config = dict(
    n_kv_head=8,
    head_dim=64,
    vocab_size=2048,
    activation='gelu',
    norm_place='pre',
    init='normal',
    init_std_up=0.0383,
    optimizer='adamw',
    beta2=0.99,
    train_tokens=462900000,
    steps=7130,
    dataset='wikipedia_en',
)
Each number is 500 + 40 x the weight over its row's rms, rounded and kept within 0 to 999. Layers, rows and columns count from 0. Numbers have three digits each. The size before them is the row's rms in percent of the matrix's.

# down: layer 2 MLP down (transposed), 1024x256, rms 0.095, rows 914-938, columns 128-255
# up: layer 2 MLP up, 1024x256, rms 0.0989, rows 915-938, columns 128-255
down914 093:454416538513476470416438451474453523502492496420503462492445528456493446545463513500519478528558441494446501546504463515459520564445505436577561480559518529461521493561439514572468543481558522486538565492477482525498463468537543465504475524472483534433517494475431489461507515462433535570473447461554544500485478554461477539532515523534491494475547510481461512503542476452471513465494
up915 097:527485539480491428502453523599405544465466419492527482525512466494485554532509406449496501517494470520450538520504528501480561532457499509483506528575467482544522455557538482478495576459495508391549548460524469447529509478449542461512554490432518553562431517442512558498565523490577515434446578464499514536527498475470465507490483534510508502523469488456500468544436528575472521477499
down915 103:516484513514507514495493424513530554427458479502543468513543461414412505479583616459560547460471447484474509505561461509511534494541502575455469509446499503419497458524481466441582422559476482511436519530414500472499535549489473550562540531519517501509551441496462507558388439484494498491453534515522438554459450434446523477496542543515517554578497495543462481488445548522457519489510
up916 101:574524485469497525549500528458458518530516413447464545496486559508514497552562429521514458471512543463486486472492485513455587473495533536467439503457451503429529503548549478495453505412541522488563515459489491474476545538493521488513496431512552458436461406534470481487470496422498467507494511430432515471499513486491515502588496505474465476532445451466520466561505528481443463589450
down916 110:595477435520474521485458534574475553481450509518402501494493501470496519516483550583495544445539499526574495529517477481450505512444542496502546479428534491421499521503436475479573488502498476497388501425519477489445432488543525447498515473493614498518528509491469472513475508501534513495485622545459573503455452528546517464506500507513512490466492452526523509560493444470508472574450
up917 106:505544498542530533526532506502417483522415507484495472527512470485567509493449494485454469592472463578509453565463523474427506489545560514504478483531503554526453423529516505499438503536510610452446490522563530464475434476536504426536528563515460515435565471540470501494487428516488513528479537474512458460456579415480525501501453498462487485431446508481479462454467525563547502458516
down917 100:485548519520520473507496553510461479469630467502571537524455557521540398511482514539460479583488415517550522556524558485536478531494490491654488445539481535518424405533526517464478503495510507463461505488522512478458502498451470478464484551560479484506498503550433490542452535473494515559490497553506520445483413490532485428502524518532497559492512574558453515516516447544447472546545
up918 096:462502515485561499498566540477458489475431509470536469543505566583469526541511460503504477451506542469447510534467474594499498486511503534457441468484470491534519480552508487556528487489461548530547461406472522561407525520446535538529581439487564467454548502518460456546538519491472470481562519516537487521449520534475478450545473521532500582540441551503450467516473520534501420496426
down918 097:527531537510473508479447496578483510583502516477523522432517447529477533513491510529565513484501460534383512521534477509511510529541505489491507518519475509531402451510534497513525470465581520530526399544451485567455403542494435461500475543497489538472494544549507474481464400508473583484476539532449456437488486496520503523518454489504408498473477560534504537505458442533475525491524
up919 100:555407541537510544483574477521485456484558523507507501518463564538487497512568543453519410530496444554514471515505430465553478559539510465495500530537461569489551506486507505533468462448555451495525453474555517491543500456522595490483432509491428485476532434533522496509468537508510502548438475498456458473469501499543447489567497452469514590516517437456500406461550494506480495458519
down919 095:446598462501535535488499440491534480440518498486508452490498454518569524516413521522472495451447496467529503504547561515482465474455496463520443400500550462538421492406508552474519491430510502529510452518471525509488543477536505509515457504578460470508460481474494508551481460507475473503466472645460578450544449543540464480479477493504452501571500461540566583511502530491545546470507
up920 095:495514496516469535513519526454510422467474476546505469468565561388570458441464565509527478473519554493481504468509457540457547470495493543466493491488462520508507476491517477488513637516499475465430465463532513430512524567507500505570513548422472499499459433510520482507509513440465410506498461493449518560471495508527487474449451548460441528518513451480577518522502477468495445487515
down920 099:472514560512477556459518476523452484435432498451481488518500469538437494506492501523469461506501485447495506471496467578583491548495500467549457525460494507567507550503470474498436503540495462456444436433482530498534499478506509537553476493554579557458599541500453539534531563476453490510546504571506463479487512551464544506479469482531521517499485567475528523496434491424501471506461
up921 104:499435471444472532470516536450448508480455479459512502489593565519443529489533492508526486454420493444453425486431466506520495517467581521447467528465434543457471514516432632557435464485531492453467522501413532525516588405460520483537484461566582493504582475484420500519552460505531457541454525450568418466457507509455479485499491549519533545549536479500569493528527580530452529497487
down921 103:485444492447471499518514568523550520509482554483498490540565505584525444510496465474516472544555466455422587544508496429512478488486570417567456482501505497482532437528538502497436499497501483544433551561462461509564531491489496534488514490434484447477490445482481520499541524549527453532532469423574507565519481497463519534519503526447565531506511548528476423497532477497438511501532
up922 099:495491493540457504573502509503532525435410477476434471488523533498527438474420411479496541469501501530525467480464444542485540545478489542535466470449414532428451469536471556394397480435438584545537533467525495531539473505486524425547524536503487450540484497570541460432480522434523470467510528520520472513493507507478487503499491452512494497487503462498472503504460524531450519552514
down922 094:529474492459486419502482426479507462499529496461409508414527500553515559544456483625560484406448559485471488511517472521496504519518522488523480458481490513478471584456446482567515490500517564541490517526533506442519525497487507433495447393538421478575527496544550514477493492581500448555516441516495537517491544575504502490483515522467513502540449479533509454526461453507465568540539
up923 098:480462501430499462565489549496502475487478525491451548449562443454546478529569524502545469474529480468507498366472462466485503451521574580496523568565541500572505445494448555472496480438402547539549542496541524537516484494440461498507520484547482514449552518545564504450490521448485505539436513457474437449444516494539488526502475529543557558547426474529485529489497507458476484405363
down923 099:511548493502564524545412417486565493476498539416416509533519468469506501525496545547483439501568453494462532511506414428518456518540473552538531467476530513547463465531465482528537478506542536466469469462477529450544461486527445445504451457446506529547432568470498591458449506508533530481548514481424508472548507563635504481460497550513498508495488557436444472567546517458468500469451
up924 104:585528511454488499480490477426493535483467405488461486511501485453511569471516545517536485438498475480509532483526506488504465524507526492488529497515511558455533495492491513430480559470500525513444477449548574496360502535549504558548523542492494486487521403523528474476433426499499530503442546474486480503418509504477471639532414498488463486506516490572507526623513520503482512426435
down924 096:504554513464586453430493564527378478509527540536558467533507571504511579484524500469482455488467469496524499470491547545478440511458460425565535532502517464549556522541553422417496484478556448485515540522447507514503520508394481492463459449474457519568536571509500455521523524458461537516475479471501576475482485521482509513456454490536495531495506501465470534467518529505496443433432
up925 099:512514502508478497622472463483480485488452507565408526513480558456532554565460593512529483518514443490512478498490405490443441489448555509483575563514504514465466544481501515480506477518549541560504467568430506560447512535499490505486470514543520498548530430543464518492444514496481493435577456465456462497498490459565438469456473460593512476535474436494547501566515547578461399551531
down925 099:406584486576458482482505555521506470484486485548546496524497551564471503383486520500505547553530445489512428520582427521554585485476487567530499495509472425437476470509511445520524490426480442508444571453528510478511482471471536448491524493509522520505446553471544488527466524497468520431503471533484494512484442466483537447539518452475492582526480495494598529440479499533591537538487
up926 105:573463497543460459475499529535537523457516533423449519499526535449458564461524502533492449499433479455566502525512481635492492520469482515409520547541460518498452523504549537507478499559528483461513514504535442501577445524503549519568429459467479517548432385559439462564500510490513485508522464500487446535511473519520476537440439525498476464507498508513475497518448491475549473519463
down926 116:487471485517459499468501547484432511528490565495511512432462522531533509509513443528471488475518541566514575419564485489465435529439505467481538545463489502508469538441516529496511485544498534505510428505441576467570463603422436464537464576520536500522482433539482556506541509499501439597593566521440444581451432464407522478545526546424560510493480502505489487518471456398502484497515
up927 097:517559517497500404436548551536498498524464430466526571511534455437533461518532480414613515496522504480452486542568473470511508492484533571475512563499495512562522523485434501479500512471453496546443508528481500534435505464564513465511547466509518539504456545544454576562508482496482448431444475443473498461410602428533477516528519451486545472439536552533425494418549540489491459501512
down927 095:508544529515455541538487451526486539526574429483501519480437465516508434499498467507473450551549487531511496482524481448502498463435512427580463557485476465403438479512557495435502505530540536525532538467436551474504497499552507461522460455504519439434478523510520496584544532476417464505423521430542465561566510505532508533521441541529475544492488504435518437524539604490430465509502
up928 098:506496477521439562506526508540481447489473474479397588486484524550548541470466499500526503525455533475487571484490562501464555481523557534481544451455551464397514493517463498504553477522520550466537475515478482514533451467590573538491458442539486551496496526450528471546465450551526499488481492481578415529362503497552434481468572534533498565467489508514562459492519475484519559472451
down928 095:466484552478553477495513490516448508434503574478502481566471502555517524607558543513536523501459468540448520531552484425491476558504508466561479453441506466526506449483532542500543467501522487491627506522505464537502483440526499479515454512599481448561504539499481515534516419498550491495469468486488497512529523500503508509510546445452496481487442429600487452474485453468501470458510
up929 099:502452464493496441488499498536496471466509487552530508468492496520617486432576489443456483459400451529493447515519558462601487527467529505508529447537502489480575507516484579482515549517519535479514463462475424523501495525494481480442520497561424476467551471483503466446600547553526463470473499485527474619485461455461466549490460434497514477527456536474524563526459449484507525512527
down929 101:627498503575509474462511502495496471548517537524440440469482513588463509519477505517489477448458584548614492522519592544472434497522494444519469523489520554493459468577523563521499578565520474500507526522498453490534519434457433419545479498469544535509488519460517440488418504536500521521470498539477456465465466459460483495551496495505533462540478497519524539486514470533595457385476
up930 103:491511485532487430516469570410532451507531520444466541506489469451499527502484531530474480511507498450532538501458537470585491464433474480516555442479499512524553467524538527456497500490479444590560491511496523539513460509517488550436449502472525461578449464477487517533512581528623552502523545491511434527508486481490506473503478541523503521434519425493498481604482494479446546426510
down930 097:442415554541614488489496484535537530495460509497585536562434539523457487519534493550480512458485439475529553424591462461459480500507501450568517496524505504504524557500471601488476522500512468516550471554481527496490483534556500475523461446464516538467525537595556484551507502394510519447465498521551554501468554519471492538523503497478447536466527450531471463418470458462491462550482
up931 101:550520557491507444387470567534548483477443523473456426515545503451519541476523482432554450470499514561417479534489451545467466475487492533513538498441467488570544524521548496549476553523501468525500526532500497499452513561426491574485432538489463541587460490564526497538511472505555478511520514479505504501517564481465487552534424519455479483504465533470440567539577571411378539498524
down931 099:402491507548464471509429494510464464512531433557497513437511529475478473450471462526417468520512458489448547516508514441509537534462460529518453440492517439483441495519474509453515464441485526550509516480528458503410537521533488491508476498506545460490487539496528495525544580502431420498496590550575509561457487511479545572496518518458453511531502496455526466561478535411532544542507
up932 096:547470504469424519523472488522516458515547514487413476509536452498443524467508550398498441465535435494463507550494471498529539516545462482501525437516508443524542472563542558591526509552461485557534499470448447597486506458498562465487522540504528533509483525505449570475516530459422443494469484462559491490433558502523448480560517535557441501491496539441580416575518452522473528494448
down932 100:515497529520508443494493457440471466560509483490532531489519527464604459616527542529480527528511468489469506455532569481512520449496478545495436546505536577475504591484458479461529395429504492477505541452614474472458492469502508520486451543526478484531506499479519540508457468581530483497553510537446535501482461541450459481424456419425515505485489491548528537499548567509512515438517
up933 101:508554514489483533527511563479425417488475455450529533449552566550534520527540506471448570448403455496460513528507465508467507528486509502455494527500565474539566408525505435535438501476449525475501473518545523448513522461490505469468474453408451435515543460498458450567546477480607447473484504439495527589470501494470507541515494525511485534408465434519570574528523438531494549472471
down933 103:498506479401555492526454485525592562368526478529490503546411554510479519511540453560488599491483476463523494526460480498555486474530571489516519547473461519527509505579466511476517435478553438553479468428500413546460471527450416463483498518510519524474527504529466582416491399470498573481445511486464525548475471424528523485454535450541484484446428521536524547509533484572435523514512
up934 102:530512496500485511536554535491510557439515492484473498493528578528523485517471548570582401584547502476548463516507536532416486493541578498480513541461479470509484475532486546429385519464452547555489489470491475531482498416529527518421522476500470527472550442478484491487486470505556537448496522465480465454491524503459542515530406543588435579430474536491541441571498475431490620480497
down934 101:532527560491516463523487523491497537542565444438442496524538493512490522452556501467530515496498555494557461434466594437489386512545499497545478564524518464491454557495576571474533488532525573461539505492528527489526454483430475545483575490546430446572557470463506478458482458522497457554561559495529545526530541516558483588519492539528469494509479470522499518476448457510477444464511
up935 104:486498534492571486477497542475455542519554465533493535565512467469488521578405458418487481563498543445521476525512505486486519490505471543478509481499485489510491462473524473506423434528488488520543540520465479603507520421424556495426527539548494545481471487508486518576517512499495547452456488522542500469472505393501451461581462491555482471479492547500413482498496479514457469502481
down935 107:518521488495479565439458493552534467458505511532433568506503499554508497543495505525463546599476542521458477474514497424546554444468482504488468495460492529462491501502517489468559403524504437530504533422495491484440449546468529511523542399464539454549503529544465476502463479494475534524491476455445523504502451503503470446495490512541534481484460547392466528483435472576498532538518
up936 096:543473491464505497542490536536413486437544496511500464464529511506492457459535478455459511474510561463509500550425446519490471570519579603445528493548477485466545467530521512433407475513492471452456497486524520531509475504557561487516563558512502530513493516540495464461545449544501513537480441505516460519471445482493486419508468500543538544524422505564553498504533532565512542430571
down936 110:495557469491513495500525489514493472468430512496515443469497513515466426492437595570441514476439534560503410463555477585527510536516487572412514517480503533560485507479530485553553492476534498501474499563489446403510501506527489565505524417484480463542519472529472528577534537617483482457483524511473538484537492542467510437496501535435509509507563495545547469472458460497514453509467
up937 107:494427560547536483437502532489492529450540498447516460491528478444552558499505540538522460514479488420493445532491574517484490496431505515493481443508483476530525531507538551486461498553489541450486507433504476547527508446460489563617412473503526471540594460521472434601528524488559478479542500511489543563470565453489511607473402532503520540474514490517536536498507510471444524489468
down937 106:449497516581492549479533487490553442491505506493587476449533540499396482486513494522438499527513484486448539505438508554502535469512532483596477452494463502533518515453498420477519480502463446474346522555492502410488468490495548483475554476551555464533530526458506512468487518512516572481497437538491520545535430530459442542465490518471445538539464530486483469468409510534479569549555
up938 102:510464450457473474497487565455547472538443513419493530512488547508540441462488514480465479551443469502490455488527497516541452396502537510461586473490583525498503547478466497409497536569486500543493471484466569495551551489524503594517480482425421530517451522496485514549490429454435514460511534541502538479502509502590505528551484493489472546511493493522514507416487517565467512528501
down938 112:517505467538444455531520510551494468452478493465480471475571501487497476506514499526488468456401452560592471598541507573502422551554567514450574508515561502484442494481492476568491493489505540527502440538555474520437516508454484452513533497512486521483524503441546490475427456547493544508465571480538472473510446534552474514517506458517510523570493494506477448506530494503436497496512